Each number is 500 + 50 x the weight over its row's rms, rounded and kept within 0 to 999. Layers, rows and columns count from 0. Numbers have three digits each. The size before them is the row's rms in percent of the matrix's.

# layer 3 MLP up, 4096x1024, rms 0.0719, rows 1921-1970, columns 320-383
103:481519486443457506472565435427648462450446460518623527484402620519481498465540485477602443469530550517582501511449561499460504445453460519519466549547418504559512506518588539495459447432517459
111:475539496508465514496467504577508455453425449516428570464515471560505541538598496588456467448599547497488533514518446548476469579503567528528460474530467401467586585482500450426536487584545579
099:487499460550446450484569513577497439518443523502436514478516510534505500509469518595555508472565536519512476555487493500479526451608513516532490474456538518509441534523502509451468450501543533
030:455514412488552532477574543515457554579555480442429505578442521512589441406452547510563497579511494534630486506573510446524566448426470512548537408431491479460460544527492514534524495479522397
026:467457493439543463569484442552398523488463492435490455543508538481539411515549480439505493543451485632517496460516554376553510428453520468490546508496492498502468459556489611548507507473564485
095:610500527527534456489415506416467484468538497509469419368495498491467478549509523484520562485529447509517515449552545443551494532480487581474487503604486555458483509498511475488536402460512473
108:534530501521462487487567562556535442485526530440487500586446479482490519574578496526486508477532511508612514639551468427552434540493395483530448502575391585559446554474416424508472456454484518
036:406501466495456426461445496560514440458539507494503482513468479437557470528556482527512472541540499416454463472461534515524404474471496455458461401494480501481613515505492449459593559493396466
025:497503497460494526501578464464405500465497442500522494544457536504589463544509431358454437499574514558447550478451475505476561568495361453540452552493444405478568525560355467529480444511460517
109:452493539548512462522572460484544503562477445522448518459501503466526454523505475505487435474494453541485440533526498529496445451468501499459528582425448516550448510393479480520429529500470568
138:472503509558546488475470565448442408593556536516524533480479491610481502478487447485542494568424538507613507486526591555494528585442561501421507491589499430573486475570465500496521631506544561
071:533532429513475478425487452566473512600543506514513452483550603492379543521476439534554448490530565540526495477471450478585488430488451519437394393514321457428523611567524627447586506383441495
130:466607420457487516545474468444650420457557489598512587511515471503539491500512430540456545525519543509394476524538405474496474486543482583566512429582478507563421628513384478494527476541522567
020:520547609551490379538547489552485543506477508509477554537521536559495489527515494513523512479456562452458421408528517437557428499435534392622504404464501412508452473495546442536543630470485515
093:470589489510486564449493486503494497396499535527479435541475428529410398468552451524500491510459509555541497524439546540521524541471468555521404473503487574523562452535475507517513469457443429
088:418535529449467507443415548498478506584562488518592506534491483513527461399487524498364471517553562450479524471553517506543470452528603520399463497445468530466571597449437560534550600549459527
097:420469474363471521412511446543501490539540430481492411491446503520496575487493516590564463518511438575533402488503642535518414523479469441538432502482419524511491489557604463592527424474343546
105:459531641443544524454592440533573504451551421556515529427488508512475508492542460551531435483536426497482484515549517440504492509447491482456458472481437480522545440488523483563574419513344513
056:505478535537570530511437507547499531435574521475456389431552601563470411574585468515522431554469459469509506422449459549532479500534502550510534516431478537529497560427504473531438512511486454
084:476579508514504515476525392474485454431516420500435507520540524517454524508523417458423428485485443548410427522498470439435455565501619550534431526374549487527509558569490425502486521494481574
109:578459488541505420517523446527444507496490441527525516496470543566482485477580569417430418456533485476510578509527442465482480558420502530434480488468437522513547533476504475446525509543413476
120:471502517532437560593540545567486519454522553518484484557478470570516527531504454561433518522518526397460461551494501398558428551462422481393571529561483488536621484438430533407405548560435481
121:487479480461439463452575438434617525444525585519568570507490435457509460503534531408503562444422547491492438519489513524588493551460488555440509414469467426508612427485501467431541527535510482
090:629491519425482597466444592482478495493539547548493462546519506397497453527475485567463414524576493611461441519603591567524521539553507431479455523590460541488457504436471409526446448510444508
127:504512477450578542455472436585460489556510491563476505498468487485447569479472593509424532534453475430493556483441532506479513499575483524422517452535487503494629412487497506456549502497558410
119:509488532506443442506515490511490432429556456575551518566507458562538522466592434447530420523445497470584509401433584472521513564501482512530497523466466540534507504506463535531516576480477464
128:455409454531556531482504421590525525548476477495557505555429448524440491473487533504409461516426550621400447443477490476480517472504489446569401550468521537527477524631566540531414531525517474
111:442453558640469513617479572510424496602477484464524531444474549513497529568554456521557484531501474535402458502404437552530560481538469420492474527535498546542624486518465440475539452578554512
059:472488430437605523479505587488521438437502503566568477520515497503497557462541584502488438510491546518516425502483523551477519507464536423489517510474495421553458525409429516593496548520449479
026:488502518436474446504588433458425577414474464494409491532494485486488474492353464465337437541469539541478510495484522519517622332511511535556452595432519437571514544503547528491504466606442492
100:497492496424550578497505462531471513412514507476450626521449474440505486476458493471422435462426558440549448498435413436526490515523494538481532572536504495469593535462485491578587470544409519
109:502451511567489462423467484497436512496424529543471515461498548494592529532484571548485545616501456558491468452583615434390456491510501505502449588577515542474501548415483563488601456509498531
081:447487592492491445526491507457492575562519504468493451546595514524438504460510532466477420489472479437559531485404544533529603526488546454594488611461457518535504501501517429522545468589442477
054:518566554542479553447521463457541490513579502508584355572529420483414453501482583555517442578504458519588415471559549579529507542478520480519513555502449484533551457469578553503496447479533534
087:497488470504447565530570546519543503491517509504554520463603350521477375428486524558565526437418478541587466500491415457571577537597468449476483405574456482525482491466437532573532431497510455
109:483465440539580597579461497533584497524521576498585513470405528538548514438463436517557451537509525467468472474478495475482548463509539524502562545511493463552517563573529561506502542436373489
124:487470514554490537514469468572524437429558584438546512454514500515529478478415519560496431458532546508502486547427544509472370541500441527495477536519544474386456437530581488559487463454496479
026:458508449529522460525471469457619465446506511481462495442499637582543551528530423412559499576507470484448480475421486476480460511465510478491545417568496539512588555467428420447465515518536514
015:499548475532515459508491458530493515513454556486491444562520516450463452601581501473385510445528548398431468658473500515403510463574448501477393454531490633467487439473508470452511616465596505
105:505433543459493432517387519453524537508493385484455547447392530534490452567535502475435519489426477576560476453508525468483490433459474500561505511534452537489460514528498457504473523528473463
114:421430635435464545470487461435510504505501562529469532488525559576541440540489494572511448481471453559427494465553518506549512504551478440534429570558459465502523486493526501464524535458519548
048:586492524429504507573553513490542473451520520522530480569494468508472454483535466564494551464613452493568503586523528612429447519481488521437458502534507553551513502437498590486520481441439543
078:503461581484527428487526538493446484501513502488486521536568535490428505485545544501480483564552512470433554459425468490495481585529530511409599387481459485386550474504503576435477474514484395
098:516491456503532419524538509545558545468482495497462405557499488422512537469531504500472468457540450518455612525451451438560506558421464535589510478578550514477514460551408504504508555533541515
135:531532485492436506527459553447471553440521516615509474515507494534529542571557480471487485450460486542501483571485477560537450499490492512548593494516504462353476548430464431541523507602499461
122:427478507504438534533461537477462469476486427462495460454475415417524456517435397443476461464492407538502499458578534521525382471536485537471479568476422359561506514454385494567493465583532468
108:556493422438412531539525589530471454452494592587468515531587530510520538572477573477471515454507475511527514485497444484535421490446463487528436379491375414601530565504517552577556365527396434
138:451485491500640427510519530515582476503464522519558491481450499540470516550495494547476442493574495467527543540512515450501469519567451514505564456503501389434503483551391502501516542424480531
116:494498554443573560548458543433505545470564575480478531529473591514499459480572455575577531580470529501472459464460572566560357472498470520529445619660380471498419506608481501478488559503409535
123:576511380475496514468537510496585581469543536535486450564519471468570577359500542624456500527468488558469499461479500533550449434514532470538447466476557454416406431482419479451417555406441497
# layer 3 MLP down (transposed), 4096x1024, rms 0.0713, rows 1921-1970, columns 320-383
098:490505424454508487620497501554529537515470519515518460415446571494502553479537534370486455551482548423469458534461460548462567545579497530502515552486526513563517499556427493454551448403552479
107:464428466503494545469493441605499437475560545540548540507495512538494542500574488510489426481531572572444549428576534465585498542447433394473347566495487475463548529566521458472466477522519418
095:505452615552462494488514520419457487528584565454493479415483404493577481478430507573450515419417479507482577428464486520405469479491467457389512511499504533510463483526481489577454531503516486
030:470445504479463526491519479368395520540509560502450474466519481429471440486495467453518476532487523504521567537451504458520472515513467594445490515571463442560486511463478536478456565529368502
024:486493486433544551490516580479545555542528493531557441567487458515539530505535463409505490487513504625543452518472480477458454501625530542480506417598490460521523497416475533538522574602471467
095:414460476556493524456537443455448626418523530506502524545413571445511496469519465571480534537537500495510495499530549514450399590525525519468576482485503622560576476512491524432475591579538500
118:443475501483492465480567514512416545418436423428494463456508443490494523537488465506499567406400406477491449452468570520487473509584509471538464607394554481500487490574608546647641572524561492
035:610462525582497561460552551482545473481495513497459485545432477595429523492435479579511504556580586451464491473459468526491552458439456556610593491591424560425477551504511445568481490568624494
025:595552546529529504492460456484518488516489521475526521549450486411488473514515575490463438419433437504495574519553598510521519533493498464558414489474506406370457387504463449423447567476478484
114:501566460517436470521580432503437519500566462522398384522555529457556423493591525441520502527517537476450545516519447519428399575496505527489453485486578451479463360539529544540444556547526489
134:534541457507451499573570501508581516507419518504461504473495549441529501510622583431530522490504542526482503483503588488400483481521505488480445538458426462529548557493537408480521508552485555
068:498445489354517510624438469447574511550571470475424467531556445436514514534451578497496527482465465535485408491565505528441578489543481429557478447499534497488466463534509429560488444548635437
140:435520415488568529490445502479489347437512370479465511534582526468527440482463526445487653521449452546516410529516457586570514502551468483525435492513455474501501450481537507497479514378558588
021:477531490527538413548615525474440465420454502560607657438558522507541518537442485472506544384410521454506462506486446464509488464443556444568515494481548482502536529462581404576424521588599562
094:573558427601488520455455470431547492382474475480522519454559484459536532511526453555532471412451506516570523489496427589478535517495495532409540552509451468485532536444445584567546510377573494
090:432470605464507562520399446507526506448481511471434493483488545602495471436526480410468532514466457440428453481483503618542374442469457632544562490555560491435465524541420533503500498573534464
098:537502421470582509452547492496535470540467553466483550456456497388446491489542418507576504531583554533605387473499535496543453489562569523476457518486538556524356454427528532511511495438513546
102:533461606446465523486528546522449531429503571456472584506509482603527510469336544485545451490569382434453510430441454499635485681418482481566561377601512403369568493467447469476556516449494491
056:473457463506536512500479572430537497585447574513517552578510440508547495446457474433542445515397500529468550558486540414523641582541462486423446424461513560507531529554464553529458529372474461
082:563541509602492450484576496450529451401530507474529451454540550558518460414552501362528497485532549471523574429422572554486441581482486408479467527553485424395478507504420529507497547468462621
108:561508424531590515498493505416505495460537515523519537502382539432460485489514478516438490582563425501519516516502438490540493431462502409510474409533554573562515484487550519471503550554457426
134:491525519353480464502506525542454411517466589368514518528475429572467517542556569515439546537469496533400371489448515491555547421520450563441479567544416566481470430512484524505568579507560455
120:513502477524525462470549528448523482461549617559457534535529450455465496520547540490524537510531507529384519456563505437502516435456477466512584362525550402387466503522551453491529482515465530
089:478440524501514540495520573501511435487541607443500490530422484534462497387524503468401551537525361554462553503516475455477529532497425519527460492367491514525502548520482533435505532454457456
121:450445473509620574446485501544487418516533490564464510504521550471488431453443500609453429503483495541463516423519477477575505539444470527523525529442491475496548507480437487469536460568492529
121:525530431573498505430523587468525463524540517502528559410498528549555520481584488597535386508422463470551487528460450459557440469484536501502515542495591543467508601441551495436440475447512478
128:541487471538504592471574485470580501518563481517475467571437520481523458520515441601576555533529539500536525464576499423492509471500540537520463497460547621443456553501454464468509498519513463
108:472579453477466444526541440424407423608548478510463514481523516471492469498496532514512601487492474465391430453414517557513553535521435466538475401406503521554444455474541520454488454505472539
063:527521521519523575493464457483526586516387531493498515518496453428494535508535618520501457496397442523442492466451509547518518439548470611452476510603550572503535567449602537502426556463466576
026:435512418475495543523508513470581488565471461580538397478521510547440454519450550458562437391509568454568552518515535447457471545543565478484530441586499550562491456507451422508451516519577411
099:501469504515390507407502508432536404449506364467546502469446433373493513479494432512509512543539594449530540491464438421509495485571456488489513512517604431551438523514494390538479524518406551
109:562592500522495422512383450530472489541440471615513496511480443447425445389447452494547493477576490473440437494468437489423466423491424505558516497504555404436486554489559418538488445514562515
078:468473534507467422505586500592472536531419525507557502475522463399530462529450539509501521475592539462477539480526466493425518468501516550419479555514506495524444464559538628520564506546545525
052:531480478471503441511503468483485497523440537443532431540595567475509541395548462444471493443491490444397543565440572442518592465512574456530491491461565546546581481559439522577488451467513496
083:498529560466424417481456530504494489490480415421560490576487576483456531474576509485447544491537538558514489416512486505473544474537455578508546518493508512519487553480472557605516564519531507
107:528462568610422420414541544557467588505472499529512397664497527490508541546451507548468539386497488439525464495521400552455467452431544555414468537454527448521484518542590561468583424464471455
125:559581466489473529457510524499424412584522488543552513511426528425532535442426513519502543508589583521422454510552430458483464469498508462530544468406512457457573396476440455373495404546499447
026:429511487539506453494625467581501393454533633419577467471452391482447550522596505626500539496510492502483442467378527527574557440533565543453538513418487490518391439548423542600496518504546417
015:505532532484543475515531525501435474559456449491372577460405513521569513448552503512507455524484458546563474500412506532448473484525412475437381517483573463595528513570457539473526521459393446
107:408549518436540526492483453503503457529451452434421521458518419483589543523475489477497561511379513533562552406427492525435567545380516541420511447439479535494471511547430498557348418493484450
110:596523453490527560403514475580504464538438483438646531464518465541515503558571451488397619444482471461515524452494449520509626506475489398528484564487497519563556539370519473452504439496464480
051:525470486514523451438533521454548498486491465450456515531432483479504536513512454545492559588499463522485492436489517546458525458507505563443487445463545524506533535495528434520418497535466518
078:569476475417466579604468512490594338589469486542464509452461580516565540564478530515523496491469460545493583579451489414474531505497520520516451568454471450456542497402589466541509505571379450
097:390529484536467571414444541521500521472499514475527505407522469594487535464421385588523475440513511492473487437509485438525586502419413479447500491612567396465454509482605570486466547533510478
131:503586530608512442531456484499492462507392556477469546514458457483545473518389512502498507494587489476504510567486455496524448446644575413485435530520435472458407458553469513511474533482483464
128:505518457505492523575462420490420527505593546570431416461485481458612490514421519450526514481445509497474502461528497572523494531522516602469521599526443446554522562646472529598485571559443453
113:574472490474448440527515465520464459561510484445459586471495536432472517467420446519508569524532589551517522410461469512544535471538519457607485463536534428486521544497506529414459550456487502
130:532471472544541607378572426503451410471415533445483496475517452496487475476501462581490513470620493551580534575466599423526543577474442574614530515522555537518392492475587484425497504515532478
115:530697516582494455507499522541582499396421443482532454513468471500497573493474473477478515424517549421516329474488504537441490489485577483411552504438576483483442525464494460352487408531457553
120:567528510508483589622521437423562610537542464450447579527445523484476578535522402524552557502480489595477655394592540517446496474522551567548634524468544501475492465391459529548535469466449504